Weights of a small transformer language model.
Architecture: LayerNorm before each block, biases.
Training: a variant of SOAP for these matrices, 321M tokens, 4900 steps.
Each number is 128 + 24 x the weight over its row's rms, rounded and kept within 0 to 255. Layers, rows and columns count from 0. Numbers have three digits each. The size before them is the row's rms in percent of the matrix's.

# layer 2 attention output (transposed), 192x256, rms 0.0513, rows 24-31,55-63,87-108,128-140,160-172, columns 192-255
103:147169108133125153090145166149128136116166151171096111137168121137171119112142132124117120128137157106132113112140135110144069124174107118137137126106148170153098135102146122140076157131116122
095:141200128103125118151111192139180126141101113118121090158106120113098136135129116098106105172180128109089112142122144126096159109102122109159136158125133175130128060163155121091150137089131124
091:106130117120141117097126103137122121098151130106097095117122139116125130122147093114154159114143125098104098159170139158137126149138169119141076136141125105048171132103118124165141078130174138
098:109133112109125104156135184068121123177153140107099116121124110153123131166098166130114120115134097138145133099151099174122189129125133108116105169133161148128160107151127095105173144122127101
095:138128179143119161119150114114107131121173121152138140171126109126147137106137151120097180121109127150100098174092067130116111129154097139110122108121131130129109149118114118161122122151115124
104:155141148160108139102105141175117109151139106134149116148138120080117176118144138136169096137152082169163143118154140146122111095136123116107158093126139135118129110074139157122161109152110098
089:120117130129109127096110101145118127101136174125145124121193092104140090138114094091087153114133125141095158108158136160117120111144100143104201122117140109117133082127070109125111113156151104
110:157116146118146107160121150153156130098135131159121142118121144126142154081106111102140160131093139119117161094064134101115090143145143122133139103159137147182110132153167097146068141109135124
134:093086164130139099135107111147118112144168151087109129172127126095130153146156139182126097135160179176121102127127114175092176178131106108132131154144126131100138114126124153164147179161079096
128:096109099105106122116110090128113125115107124115112117116154091108097136176136145146168155136135108119140152145106139102158165109076139133163123129138130088125158141119121146110161154130127111
129:111120142142144109135147090142083107163148094149171154136171092123125140148098073129182139106136138156132172140120167134142115128165084128131124126110133127120162133116090134100136105140117113
150:141120133146124164105144155138173133172118151165136126102143126153083099118144167153140115141129123143147151130092141120156148149070116137119160116130119144140105117157112152102177125155142137
123:141096119082162119125099135143131114110142159132126118095146146116142134175108163108085114133128136140101113111151101172119126137138163123120131135077074106114126134110115125176158115113114141
145:141125112123109110127159135154142121133138154109169171108114181126102165103151122123132128104163095163137141160145131120108158119148095123179149092148139131127176093106142137152181126111082080
135:135142112115153136095153115124160110086091145156142164148166135166121132126146142133110162137114104136140113157113127092128080133128162152141118104163145129140114099136176127177141098136104126
145:123101137141135155166155199146125113109146138122133147153120115150146121161078138129122147129087131141132113155143119119109088122109120131136127131156101135101112169163145147112146140127095127
134:096133111150149124156149163111156154170129124129164136088176154123083112151173123139148131121099108178154114125149131159166142119148137165105113097119138101101143115129115119117190143168130127
099:131176124111082130125136153132156130088136105105110136100137126127102109126132115156111106158144125125092118127159081141139147114139090102145130084135151127154177090093144113070170151140128128
104:145095121102090157136131088143103106156135120116140094166110117118141092121133117122153131082131134108118133126092107168119198151162143141096120149135102147081111153146168114128155106120129124
094:096111100122142140104163101158103150143147090073165113133089123081119163124122114119189140126113093160113104141123155143172142146116120153137110118138115057117121125098104142109135073128101126
084:066095119137140133166146138071149138138068133168099130109159118124100145130149107150103107163133161119136136110118142097112112161131095155128141135164138170158121115133108119093118139071119131
112:094119128179099147117131111139126132127099118112130129167145149139153147133125125146121146149102174093103143152113181114124119113119171114112118110105080131083093139158116149167124146101174162
097:153135071121155124135122108146096108172121119133154121129118153153058068126116127096158142180144129138114178111133166112092137090115109069119114143112140097150129106143139140157098122103117158
093:111103085109167135120123136132153120123131094149112145147150165104106161139129147117108149098132144090140111163121103108148154165131165125123088123153150130105128178172143089165125117133105119
089:153151158103102142148130126138116133117161134091130126175123118183103090137117137098121114095102102153138136126138132112149116116152160109145156118164137144114118138155191127109127144115106118
096:129119111173084137093172159094093106153154136105126155137108150127140173161085157146121140136119107125106115129159104143125128157117125136120088124108094100122112128119153171110155128142060092
088:158108109122101205118153147084107085103131150118106128188168145100146138117114111136210167100143172131122120110119133141114115166133112077122105140150121114144135148128135106096123115130087143
086:104162130139105123137113147101102130106133136142092149137127147121122139138139122112104111119161098140137124089146122162075156104166131110131152111106088133140143123144119077128144121138108149
076:138140144110144101094100114125129161151149111141120164093122091116115114100173125130117167096089097144123156152128115096141141098115154152093100160142130137124166120084089129100089134164169140
082:142174130151153135114129117126111170142123126126135168128136117150123128133104114164178112077150140135128142127136151115176134090106167198112148109170147121126146177179162128156111125156174124
077:142101089145083126117121114137168114115153111166164143147129168114118161101135104114122154108076083110102142159151150119128107125144135155128149131129138141113095106113108105136141108120063105
098:115133140101133146114141117154109180139130123120115117124127112125127101129152195160172103118132169139183112135126139093137085110109120107130083156114161122131072094139131134151121148122141144
085:157146157145115136123150132090115121112154140128110140091110100147117095119147178118156129118078168124122119155188135113119123136082167138101133128106130113170100130155113137124096142129108135
085:123126120145118097141113156110124110111105126129137140149108094114104087108100094155167103141183164143116105112056116169102152174172121119122142106103123140111103145107146118150120117174138103
072:101121130119110147144115158103163117119074145121060122140133136150093137186108104103104149104130113100107157151113164123139159109099174153108103145156126128160127129155131099162153135116133137
095:156095125140163123141117121105137131181069140140160112090085079117157109124140184135061173120121123146150113130151137066158162107150123131078121140110141123126124132148139144119114177131133126
078:162108129141120120107137148100139136117108101105115116151106119155145124123106133107140142134118163111119116112152146132133109094170173133136103147128133141119094140121125125079130138099127144
074:130126129139112114155150105115132131162215104132142101099114133109144145104111140117062144114117197150140124135156111159141153120143146121117114169125132159108116161174147119125099151131116073
071:123176130099151122150119153140087144137123143099136131122138133130101102141137127140136139115116134124109101090134163093139105115115131123117152107154124136126127104104087107092114123090138147
094:120120117111125092160123179146127150115121116120127106115106131126137092127176178110101152162092141143129089094093148091103082098157169122147118112096153091159114138147126111126127163123111089
091:122091095080145127151144101166150101083134119138145136146119113069166161098111115167156159132125123117133135155148119116117100091132120114117113143132186130132132163162172143128143162126129122
106:168119074071120159127158127165146090122163122133123147171129129153111102114110132112152089107121101146117126107128112144154130120117116104136174052138106141125090106150164146152193107100094107
087:111105141156106121149134128134115147108116109129107133139149131141152094122128132151107077146135149168142099154121140137120111170155121133149149130111118107088125161130097126112136152118153120
096:101121141127158172124126099117119146123104139170108098102130109164127136167165176199104105103111126162150127135080143074155144146082110141100109155153133130133155115111080140091132122096131107
096:177109130137095135131106132098126099109140138142120123107116125121135076135133133058163144119097138125100136142124113174153171132143131090142156117154113111122119178117149118132124085112145110
087:112138135123161132153139176175140111093157113115136153134148168138157140126112097116121167112178111153101122094085126135125118115172081117105135140136129175147198107117138142069129117136125131
084:151134131078137130103092155127161148157176132156133148154104124131115135122140169083093103097150129143123122121165153144133123106113180140114128089119135171146180120142131117172165123165136155
098:137119118088138130141138110154104121116145174138142077085116147115138125113148194151133149131129122134162132130105094147160136109119099088154147108163156083157127103134128141121104120129115095
095:144136162131078112125102112128130132112156122094092166126110132138136136145160129174148123160143151125125158122135103142098070171115136091161096161150126183140122116081140119153073108092113134
093:118126155124160141159112125121135091140116158118156091090131117072127150125120086118153107093157115135155137127130131101116099145128123140151160129081115095133190088101129130118139126101100139
095:126148094126111096103133117116153155108101116114158187111147103155109145131149110130142126115155107110119113130127122130155125160086128111111118107175154138132144107123141098113126089161134146
094:130132082121159099094135101151147125122142128156120104120115138172173165099158130052120096129137164108120108109087125136123130129165134130178117159114153145139091126151161130155094113106120129
077:102094094149197142159142134085093104146154098139146115142081122142164143139099115129116114100164154147133112124157153128133108135130104086148093157103133170125083148096150119179082149147117139
093:138104108159106124098119164134102131116084140156153145159098144170120114095101101088121140133145150093148146145086170166132131134107093110158117121142153093129124143182158149141103155141107127
081:125150134123140138144144163103100095115127104108142119112129139158126162123154063108121124135128124124112148128100158138160144075133101115130140167173145151126106136151132171139193111132157107
097:157153139120088101102137108153126109123115125129113107098121087120159117166172168143123088112123149092162126088126122119126114117144139108107108111116100105142107102122115109114119138108090126
083:141157133101101103117121113127105139108104147126081113171162114154098115127157117173128138172148109138106151143145095113140188150169142162127147124113119125109114153149137131146117147184117165
075:151124135117138125113096199120130090103132154174135168147118167156157173119137120132069166155112132116117107137104137092116127127104142125135153151166126134111150153152159147134132137150156145
076:111140127143129108159116100104129107149104141160163160145148154098132116120140106080059144121146132195098145145140109150095149104142114118121116086161096149169123158129128108131090147121150118
084:113091106107126163157138096132095124158151152137120161160108103109134150124125118143116154178102143138135143107149107150108168136120144148089108130142125123142123116102142071091146099140099124
080:110079097148156125120158093149127138121136089112176127157080125111131156139126121130129105116152177138115124116147127127121140144111127153133142115108095144105130159144145103132120111133132160
083:102144150108160125134177145121114126090185130113104138135123134106109127088100139132197109130129160144097145112142131124124109133183129119168131132153130088161106151148147118140105128176166131
088:128128113119102148112148105143116135150187150123106142116138134109138165063118167136115184176115133140137119142143093174129131098120141122140124127151117172174107098131112087130135116150128132
090:131123156101128096094133097150111147132103107132114124199159115163194145126176186117124118154105116105177078129114121156116106089154155126099151095112144158118110118159154142177144116135139137
077:135120130111148092110114125128159123177115138111096173106099103138113087135169163112127153124141126117155158107108121096174149133170098132166135087164157137104080138115162133141146103137136133
# layer 2 attention value, 64x256, rms 0.0414, rows 24-44, columns 192-255
108:150135148109127107141119163122144130104099103151161142100132149151112118138146102116106155108107093134107100139124127139125072151116118108145107118126123153128126143136094123109134110122144151
108:126067124126102104127096126103162118082075140147098115092171113167118101139158177145103085140134116103150120119125097072100105114115135100087157125153109121139109122109105098180140129138152124
125:149115138124116110154124140152118154101134063101114151103145119124170107133111142135141124116118125111134114094099125101118137103175122119133115148102138106144117108135147113119088174096085105
117:130130133122110164121116118127177120153124094178134128119080145116181124103180106116143140110133119131111142151159128077143154150133078158124157107098156147151163108136148109094095133127100101
112:102113111150173120108112140093157115094128097126093125163142080112178129162130135132154109144072128079114119120114110121125106130130162148101112113129169137150099138121129112093092126103148146
113:129116135135154134160093128139112149125145134074103120095132127120169100102142117119130117121119126114086135114078071197132143157124104122125200161118167108125121135134082132102104143139195143
116:130147092171112135106108112109134125150124088169126118118096118145160179119163114176152116133179115121085135107170124132135166138123147115148155143121112108193131108113086149136169158115143140
112:135123140107119133138062093100132124085092121117100082147143106104155112144134130142131107124158138112127117085143117124122143123105128101184179164160176119146106150085101106118120102074185141
089:141153147143080085148132103159174139114092097135160146124124162090105079118132160126106128168127112123110108118170097130154183129145119163083109118149085102155142122137141124163170084125139159
090:126142149127158111104135112127134132173104127103129124125172085181123107156111131122126136113140132133098117127100107164145149127147121121086131140095109167133113121084112142143081087122125119
086:102132116196137145102106134134152120111141138137163123125133150146125110138098134135165168146150112134113124141116105132071160170129149149130149187107164092120141139112080111082092142095105140
093:131085154103153136138104157088129122146157166141097115135146121114113157111141110077073163165100121129082147123133112136121113172095120055149115123108111122110129095135118142134080098174086135
086:118110165149136144170127159134119136126109161101119111098120084111107170122096161065108160135126136158162133117100127121130078131102131143150151114089107109142159119122121172169133159093137148
083:101148079112108118174150129119135130175137143088131108126146128140132163132151073125124180150112117151081153112153158116133123163141130144156126106114139122140156105102063145086173154107125093
079:156147097122136146136110105133125130125119103143175132153111124139121152168127175144124129163133084093148124149149091124146095126138112165155144141151109096088120138108133115132161105176152147
079:126111162133130178090133151152115145130121101132133094091121163135184117117147127160118121111111107133110153148138146122154112085108099091102080156123141157158159118163101198130141156118138136
074:122172172133143128110130154137141158131157125143120185112165118123144101147087125092097138154102149144128112182097134050116087105141142162115130109172117148117143146128120128109136163153127152
086:116184102129078132152158097098079146123123123124142134122160157098126137112137080090126156102098151136126080134141153169123120132097143141128151100153100109110165149142130101082171090128165134
087:115173138086155141124120153152105145105144139166132163143130133145107101128160140148127124106098116091122113108102131125147166145085113098093111095115122126162126132142117150131139141138125119
088:112104146126149167119117140113129126138118196081097133116114090131126116103104124121117102124137160147106153085130135130111119113090125137187115110136133070164100144097094187105127115139123153
078:095101165115132131134159087122116118085146119113141111116140131123170135095085145142122110121152125161132138162118086152095110150125157103121097160103102125136150126114121161094104160167130126
# layer 2 attention query, 192x256, rms 0.0413, rows 96-191, columns 192-255
090:092117128131134118121173109105099106164144143151101122135120149124154121145106094149120138149103133140127098150147144129109091148131168119133131105148184114156105133176143135139107124155088172
081:165177140148116128151156108116131153170125106107115105100149160133102120140106080160143124100138159075115127098072132120126140117141128106150120099123123094100172123108104150077114168055120092
084:152133104108113131113123134106138154118139104146129127112155117114142080131109163131158150116132121109111107158157111106108144118119109123129075135155124119152139156163099145097100122099092132
086:143131102144128162102124149119152122140138099114160121179115155159141091135128071102142154149128139125131134091118161122163108124141143122082118179108112121109086154131118073152126131142113138
089:122118147118156127113122112143136215134150137132137106162124108109119084108163125147119142114140146167114114130147120138114148095108152110087087081112132160110163144083127105157133164126168128
093:160139137143085142123136113150124140116124143099141135158106162136157092106148129139073080164122142163113092083115075125099098116150074139114133140070125138125122147095150132196118161110131145
092:124154105088081144137123129145136151107142151130124119134148153139099122146118104152211120128125144121101115122130125124152153154091123170144110159115130123148106179121122112133091122134172123
073:141164135117105086101128137128145103130158102099116110095121085124121142143121174153118105139169113142107170116109165151135110131069144146118111162120125137138174137111141108132134153161142098
073:148117145176123108126117096118115125136141136128120100147158127161079134079169161174167148130090136159076141154118125143152123091148153130104080104118147161118098145101124096155114165128113126
093:110094128103141125151133121123103089152146102112124128158122128157146181124152166063153142135089136116127114171133157118109114148093172102136125172149151126132074123141146156149103145134145123
085:174153161114115162136145138148160126152112129153137102082132133137107155173135110174106144131136134100151152110097130116161137126133121127116135165145134131183121106159126130077143133107130056
079:161134165136128121142121105162095163078141107145105139125109162156147110163144136104125120098121112135140131102082131106123163126113135157131111123120139108112125143162136145176109164126112116
083:136101131100111142122122143131128149090140147086144125146131115164066115157132112151151129151124160089109116126105141135161091106148138125102137175144127102108125148088163135157140131132118139
081:122167134137110084153109118158148137109153139113115134119140166128166121180117093142116143103131148120126130088134134084161139125099168149112103142125095142132113146170110086171127142079118150
077:140159199135144135135176112168101113117139126125176121135100091123099135172168160139119133120115098149142115168115096096141121134124126131147134155149185126113149141101129145153111192184138111
089:137113137136136126115119163124127154105082129123142115149122161100110151136110088134165130131122128121137138105109121166130124169147125141090137152107113118126092130162135124151129129122110141
070:125110087153137161129121144129106142165100179114133152178139136095119157131120087115130161138127144147136130136146130116126150129149134129160115160164149120131128109125122088110093125139136132
085:081133089098150138140142132159118088136108122115107082092150161146132147135110147101133117150134123071131167128112113114143096137164154124126149143148139133103160083146147159095155113089137157
080:101152116131155132139126145113168120114151136121165123139107137132129104120130072157106106149151152086059117146115126131126121135138144122109057089131147177128153134082093088123137145108130133
080:171144129095143181085097148114117167110110161134135140143133147108128135149128127179153138145157114183118115110113110121094122130102099140129125167138129127107139120106112108133121189157164148
075:116136123160142129101130145133111099052101155115114131147127127133155132134121145136139134102179110102124106099114170093123118110116142118115103099135152113117147142100093144123132137125159121
075:165116103120097140128149165119158143121103094131135145146083132130095132103096123160102124126127129134090101075127127147146159116118119156103119096059084137153125132115163096121138119155110120
068:122143105122141141135126145126119092076111155136121086102132099127140119173089143156124077145095151143119117130134087085166162109089083168104118156120127138132167101119125152092164163114100156
092:104141110128124128156147119096119128120113127107151085178130159126119149138148137110147159149140134123136136129131153168090102118145110112182146163101157108141116161108158097163141158074082113
073:125124106155145146092132143101135100117163143107114188146110121092177150116104131050114141114147099153117129119166097141073094138134094124174146110141095165129136115087112087166130114140120101
083:098147115082134160127125072156124097136141134136132127120135123123136141138168145108163109124119121141116163144106127115108126128165113101124115114154144129138122128129074160111130129138112101
076:159149146144127115144105076101144099137141146122128136127135118106103145123155135046088195110121100131135149172137158104122127141158171126133143108167116138101140120121148134138111127119128092
085:125121127123139114183125146162117110173124129108099140135140135134124144147134175104093127107079163126126138138134127124169113134127170116107107126139145130142116141139150174151089128141165140
075:166119152108123136119103129164093164168135127169161132083150097138145124163157157128167154116115166132139088127090131114150117110121126125091173129089117148126117131122136181147090138123164160
087:141146168173162144108142115142129095102146145130107144115135106107114135169142126157130109148135102136138132119173144107164119149128146122153103105134126093114086144158102138133161112183192122
076:109158116126088116135102079111119166134112068138089134150167088131106115106120121108137086113121128081123130109110127119099123131153182126139130103076139152099160138098119127170134124151121127
083:130140159137155129118129078143168091161161138135137143082127105145169098137130204105119142082137111144128155143145125098128117134112144161135143127171087135134134111128124111145115173139130096
103:143111135155085127125146131149106119133115140110134163139137130082114081088129088200130123156103144144089167116120141147116132174142145141115190112151132088115107138156161170158092125171134125
091:115146132145143105110136097152131159128130095098112138089070094124095145120132156131102138127151145138132137129105130111102126162122134138127132108105157147153110139102118157117135149156115149
097:091142129119114102106126128115158121120138154122141138107141092131127154091143108157115148102148134177150157084201147115124159141120123114134157141143138132116155139083116113092125127142095117
093:111131124135122117089107139107130153108133093132131125078144105129133123128117141148130108110164148127112112110150124151105128153144111152126091078107115124148120148152086151168147155074158134
106:130143136129120192177179098113133152121163148142132108166120099143140117114132135142132090125098119151134138115139134121112143138156128126157133134137115160136128137125123132170123112154109113
099:154160125141170132069122117065123138150147114139143177151084121141139151122144129092121138149096149123117157110186085151120084149109132164082080151147122116132192134133147109131126146172118119
111:111152097139102164112124152125107125098149161101119120173135136109132085127142086134134078121109153135097128120101126145125136135125093111107141156070092113162158138145171132139109146092172143
123:135117107133132086127116076107127136164146106150163170107146074155140124128157123104139137102094181120153113153139094109137111155137144122114099156137128092087164125116124083106149158121134131
099:141128124102120101087175140162096117099141160110186149138124114173152125125122142134153143159120120099150133148140112134123092160168158155178136119123158151127084174123124111192133106097108106
100:139087101154148146159091108110113129120154118090121134168142118126122140164160115127101153086128117096126110139123093139120119135145115100099123154132118121144102154108170102160081161153112159
107:127098125104183118154121139158152120161109103114083137097165106105193141137142131126118125112121098104141126133142131107161127116104152126150137107173168125134120140151138124055159101108064102
106:089064133155157158157168135136076162104133119122130102159133135095151153154123144109113135114133141154110134127107127124120139140131126133171156147173140172136114122128128156153091128163053137
122:159094094139158191149161148099116137141133153141124111175132149108125131096113147124141108112120104163100129117100105132104117167121133120141148145188155140132090130124129176142096136150104106
120:106121116105125073117119147134135105144091091117087135121142146113154165139124178126093125119149131118167158177135124110153106135084152098122123085157124136141076123122102156146130075161150121
103:085139172099152080134132118093096118085145127125096164114132116129155122120115093140094147106129100147180144122117111138080143090080127121116099138136195136108142104108093116116078140142137113
104:154164139102118134149129126128147074140115157145123110141166118158129115140121067109190135146102128108150154115108103145168098119137125126152148159126094111125143130142157103130097145142091143
119:152132127126143137150169134130110159116140122158102096098141107133133104140090152108116161129105101082129118186085130088131142170159111130139133161131144134153164128133118127145174096126138101
095:160123108131152177123132110092149133143101127169083128120164110135156095129113089152126113123075111102128121117135131095156121114127132126111112170107060123137124134175118146113151105157121147
117:102135072116172098125154142137149131139126115132115111080131098165098108149135151113120131080113128083148128167172122134177089138144162119112165118135122142145115173079097126081091145124132160
099:102158116114083118091099137156119157119120099140126120121142182153142137109115132132118134158158114115131081151160132130096142136126113146059117126073159149120145090140081129088148115109142096
113:145125137112125142102093095151181101141136141160145187122141113137123125106168175152175113122117154102180124094137103116145114141112129113141130126073133082128142150127106119151151122094097118
098:125145154106115095113085131063127142104057142132182138084108152120126150120108127116147149118089153102130111092138100128142151099108137144120099105129112130138131122113106090138122109108170141
104:124181119181125119142174126098155153134095144120134122115097110106088079098131128145171128133115142081127118117113125117112083148136133158151122189112119121126177102102159131134126138053155138
103:155170122154169168128142101152105130174133120132108155110172112110148140093138150110125145129091133082149122143119095099138119185116119145170138168163150165100143168087132126136089137177141120
100:136118154132135112161114130112145142121102169108080143076105154139115139150170128126156133156079128114103148073131155127136177114093115145115099129119169123149145165127141130199151125134158127
113:161101157156145162094122113109099134115158119139141150151121106113128094094145126086148077112107072144079141127111120116130166147108132109144088164154101102130163089125122143165126145097117084
106:170132124135161072087140109150144109155136087127133126140165141126161190108120127105104186124084148085126111152152080172173123151123150149114141152120124108137104097113126116149099108142127134
101:103155100131118094142086105122129100121145108137143143104138163152169107088183156129110149127103173137131111088154121172131092121153161144149113087119098100126106179135119080108123132156099095
123:133143130127125091124112138131120105162104131145110161098150106177163160094143173145094130099100121054168131115138100128148081172152149132140114132142111123127139126135124139090114132140135120
108:152166142149134140126192143146143133113139154149146091050110129128114129139112125175146104175127111091122123158122147129160128186118138084150168151137110110121162143107114129070137127127133134
100:162128144131150110100186070151123116136137103151101115102136117130120129084140143137103104107162112107104150141114118096125163152124123116148140137130159138144150142092073148084163122133146121
100:124144151154119187133127128098142147103136141158128117188165105078121112125131108142151127114128128099139086120100101112097123138138120129149114160145090127099146101150120107139143149089132088
110:088123141121142182133120116095137115107108131098114110155136136099159110112101155126117102159132133128109120087108112114150122094081123129122106104115113141130119130163132173158121113092145134
099:143139128124126127118073126197181085102122097107136162103154142156106144140165129149129140112126104102135113164110107064155123151121129102122132144142157139138098120131124146094096111120150104
095:141095140124105114114121157133128097129115146114126148110174130122127111110105131140150141126146142139150163131151109172149120117113168117173137105167124168124133166116150144112099142161111143
086:078116125151159090137161134098121134169150143145139095108119166146100147129104097120121106114130096173130129112125139145156168110129123162146115108141136094109094156187130134119124140139102153
102:171130131140103155112127136120123152140117126109118131126104137081124142114119135102152091113155143158142142079096139127104125127078132135140085106141102129142135069133166140138123109082155121
091:107134121121164107096098096101084111090120130119135101148110132143108152135105132083137142107103143118132123141136138132114123170128109132149146141124123132140160175125158077140119175176108135
092:161134146142121086096146129105118125115172123139149136151120091118081126106088124161178116078121126121127099100069157134132121166104043125122167096118080114152120072127113153109137133095125122
091:137125098154136136143142115129129108132118111170137146134129100146110132055133174081126208142057133111133107146184137149119136147156093135112118097081100113169103138127140109134145178140173156
086:122153115156100054143155113161148082110115101102132120082125134167090131127123173136116109158167114131114143152157155118127104176148150121115127120126135142133112139137107113083099130143139124
088:132109111133117133141092144155149119157132148147122132149158129142140157132108126077114094133141178106097117136147144135129124111100098146164111124140129099140089146133132128104100148162148088
084:154170123128093109112139159114182133102101133163099153116142122153073163093106095132101109110147113123136119158109081103132130149108124109135128121166143113144108127102094084103115165131118136
087:200096140187155149095121113120136125166159118116150126173129141101074136132122141127118114092162157129109132120139172098110125155154116146205140127162101137123130142148135121156126141102123142
097:143102099158107185166125107140164166155121146128151138134146083116115109110111109116167091125079104124134135108151159105122156123106111117143086162086125144126132104130126101151150111137122120
086:117190148111129102115078138137163088137178157125118125112112122159139157130148101145124140144152165144079130105124119084147117125131124113093141142109132168146055114130105159163093129086112154
088:166115132122117125121136159146128153087102116132091156085170146156126122134113142163171111115107124092108136139058140121107107082091108116130140133143135117164112116110143138098108125122122111
097:152129142102108131098129099153118120124153140137126098124146147139125123173145081138097078096146168109173130156129117131152128141176165126098144172162114132094163107135166138113120164125118126
105:180113136115142139064173115144120132112140138119135115116125106138138107151146114125152125097113122109161115111103116121137088151158169156133144155182138139095180160122097122112174128130122144
091:156137113128134120132134110140112122161128129148137111124136096116091160122131139095083164089132099111148142160111139111144094145139100097092131162140108148168151130124124111108133135142144127
113:125126096090135096121133106147138097146154122110149124092127108136091112129165153158136139103110178144142146100164099136136149140192133134134140120133114158108172136093071070091177116087130140
097:133159138108085140139120163122100117079130133143157115114079159130108109127136105172075135177160133109147137116133094144112143104162151122131171143144143136144123108111138135124102167173142129
079:142122073132119125133133151148080125111118119115112120123156130136090127135130111127125148122121100137138137144131137116113164143130149150165101140140123108135146153125145135080160107151152132
093:110108157096138144121093088118167114103127130092130122158129156146179144122135159087106112115093082145133120108138097142131115047099119107122120135121126099121140141113146083155130074124136128
092:131116173121119119150192124106115133114118099117119093114108103120147113123174136113087142133082115108133131126153107153110129130142131095145118181121109137112218160113159101133148171080093139
098:156117121164159147125147116131133113154145119132152114156120126160136145147161106113137102171104145122168163147144128081122120177137140150185107161125133129106171163123145120102122130162102109
096:111125139166131071096121121084147153121112140118145131171156124115146164137149155162124116121150163137118110162138129124111148138155131158128121078098130105120129140107125141134138153115112137
100:126093138138119166149166147177138150129149141110145118103109112111146075144112135124157123098100145084117100102053134102142097138121140112105167173172166142134155127118139140126135120136151138
107:120080088119156138145149143122173105169063113136088111084166142159140149151122107180135106131118153102149094135103154119183111150125122131131106152114122142110130129142139138097167110103147126
079:094122077120092113159124141162104153117106109125166141106131149127147165128150132124154144165108123101134157110106153106130103115072119076105114114128118109166110113112120127080138143109112099
106:127125116118148105128150116118136128132135106130139181134141151178145138124153119141100189123128135095176107145163144136140117112121167150154123135063109147118151118127091090096135125105115095
090:124158137160152110150082124097173118120140134166136117174111088166162185141146158120109127170140101131131142124150116084111161128122090143118145160127106101142153146151162146137119186114170132
091:166148107140119138108101136128140096172141124119115147080144135177176142158157128118088086128114199087144141116149156122163110135114137133150124125130144139105114162100177128111115130133146118
101:170126138124167162158155138142168134173116154090145124101111127105126111131070164102118104118116147094146096154134114090103121176131147140171132142162149120109141085120095154112139112072109115
# layer 2 attention key, 64x256, rms 0.0411, rows 32-63, columns 192-255
108:177114139138131146141162138035087138125130105180125147185129169104205177141110125094099131130108139143136086127161134154116138137112132135131177147144118128127123150144165114184116137091105129
100:116178114120169176159135098180135141086133122095154073097104117115101118140112140150155135143123122132117164104124129128149122091134114109121194092144114126107120082117101151115123122071139135
104:141100161150125112082129113111122135113097087182108109125122128118103089126114186134126114084170109189080134174142117121141171124138106128132088108107143150164098137115120168122135137108130143
110:116137100151097144115154146102114118142171127106137125179137153127135114097129081129142154150151105156118127115100131149083157163156093152157165124122160147149125163124155122184115110167128156
106:156096145123144162132158133154137142107149142119126137134136080134134105094153150112129188154098140095139076134127125127118067154158128118147124137126072084141152092082128079131149164111140095
101:123099125132102096095112089164146122130166118121168180131144129183134105100109132118120149128126120125100083147140096102129116128139093165157096112090105129117111173101132112166119179126142133
113:149169112116138187139174178172107136101148119102100100127130113103113078116111132134138178164072128151113125146124126096142163144180116142106184118150093134153134145102124147103111123179118152
101:100142117103121109113109146159178121126101128107134133096150117146132165095131130110114136117127156107143130120183136128168125095134127150121122077114138130145076141094152115087144083144122139
095:111139125117129094141094109095137123107109129121096106140180170157137134122184151154133125091148150128102134117128185113111105107081192104126093103107212130123097168095128132102109139135085173
104:163097134110091155135157118088159081153089153145091131144112135155114136117096150092108129130088106133150126133133173159164090095103136144110142145105125143145110115117145153152148148122096097
102:166158104130141101139141151158126144144126140120133171079169129135073139127168103171123124108180110102168173124094152129119104092088107128113164137140144100133101095108107128158140139116121115
105:142108144131117146109145119142109094169137119135116167153123120117125119095095150126159112115097129097130129143104123112157126100118099162111103126088075101172146178116124124149100172129142099
107:181136113145138178127121132131132133126096147154147154104147107142108091134111109117147117113082119035132093122108134138136078136138156114152120172135108114097147106085151114130130152085106108
102:109095176147110158147104134167132106157176115103188130110149092113104135158128148094170091114149143079109156116079163157143069095123170100162096132128081130108104127148138148150126194143135127
097:160147098136159131135084086124129167094156127179170123095130124132111143149153160129103099151124137073151159137118162124157091108143144139164165124143117145130145090128101093096114147154131139
099:126150153202144121108137155142167128092130093107125133125106104115134145152138115145100120136075134117099104130111100101147128190148111154119162103133123132119097128149145116121151132154125152
107:126138086145162091084101085118120128137103099127135136104131104185124139102148134118115145117100163110150151138132094134153103137112148151086118145127123129094123163107099114109134124092136122
094:129133122060109112139099122155113103120091135146110100090207130157119119127085105096141101110121109088125129148062126095167122118101158148109100132119192124159137075094135112136164087147118107
111:108139124158144080125082116137116112124118171118126113104130142105127155129108103138107125130182154115153111107162132169119132111143121112144072080109149123089127116090121142107118084095144133
095:151147143124127133143081100146073124099146129112123157139148083127078121091136194148127099161153114149165171128093138120088140104149132130132171119128138138134109092154120122155136138141113131
095:120132118143091146125121119132093087102102123092132141115107165147161157118152135101101130158149109177107113090117161124153163127184115123150116091126149153142092098104113111112151108158117134
097:136139133128118143140119126121152123115086168106145168170125136086156103147087146124151164159131115141081054142125151162106142126130133145121154100079110117149139119149174105149131138132164152
090:151128120122154082128150124147123126160147122166115139130154176163149152118078131156123146144124149125126133198179104110120141151119104152117156109125135136156180130101119105122125135124091130
092:089085099088111083129123122076148105156107081105121135126135148173131154105136155095131116121113156108136098114163151136139133116148159104134125143126132112103073139133107100124123159075108125
101:124126091172112181125148130102111174111127115111139140170145162104156170133115132117122136114128088154109141106150140115104130146139091109133174070138164107117123093114107138122123130187120093
096:149159133117133138114149124140096096085144113134133098124143104118143162114168130100082128147103105132114156116097156146126123114114108125163158136126130105110176063103149145101180160125101130
095:143100109132129153133117138125137119108122103123104145148088106122128160113162130139072143146120139164131141096133125152161102151113136145097129106128108110094060161142130103167092145136136140
102:122146197072139134182107169095156154085159189111125144087131117130136115119136145152116151154105163149109143150177177105106117106124164109153108123112156164133124078126147195134119115157127129
106:145142173103128107131102152142126102107095165094096160101174125101128120112108128146109172160139204157143120154142117130127136079074159117154133110129114133124101164128142116148137108150134124
104:101145147129145085134146126141133139162130144133122130097108139148152146156144125146141112094161138162170131119133098124128126092140186129133153125131104131157107123143109125146115137147165142
093:143152141099138164081116103111117134153152111116137119085101107143165089112128100131157117116125137146089151096127096079147147126132101120111102129128091151109102163104121149115153144142170129
106:159127132103147102148136104121119141127139112092117145087122129178116176123113181132081115114084108094140136150147142068137094141099116131159123159101106147132116149121124120124146135126126138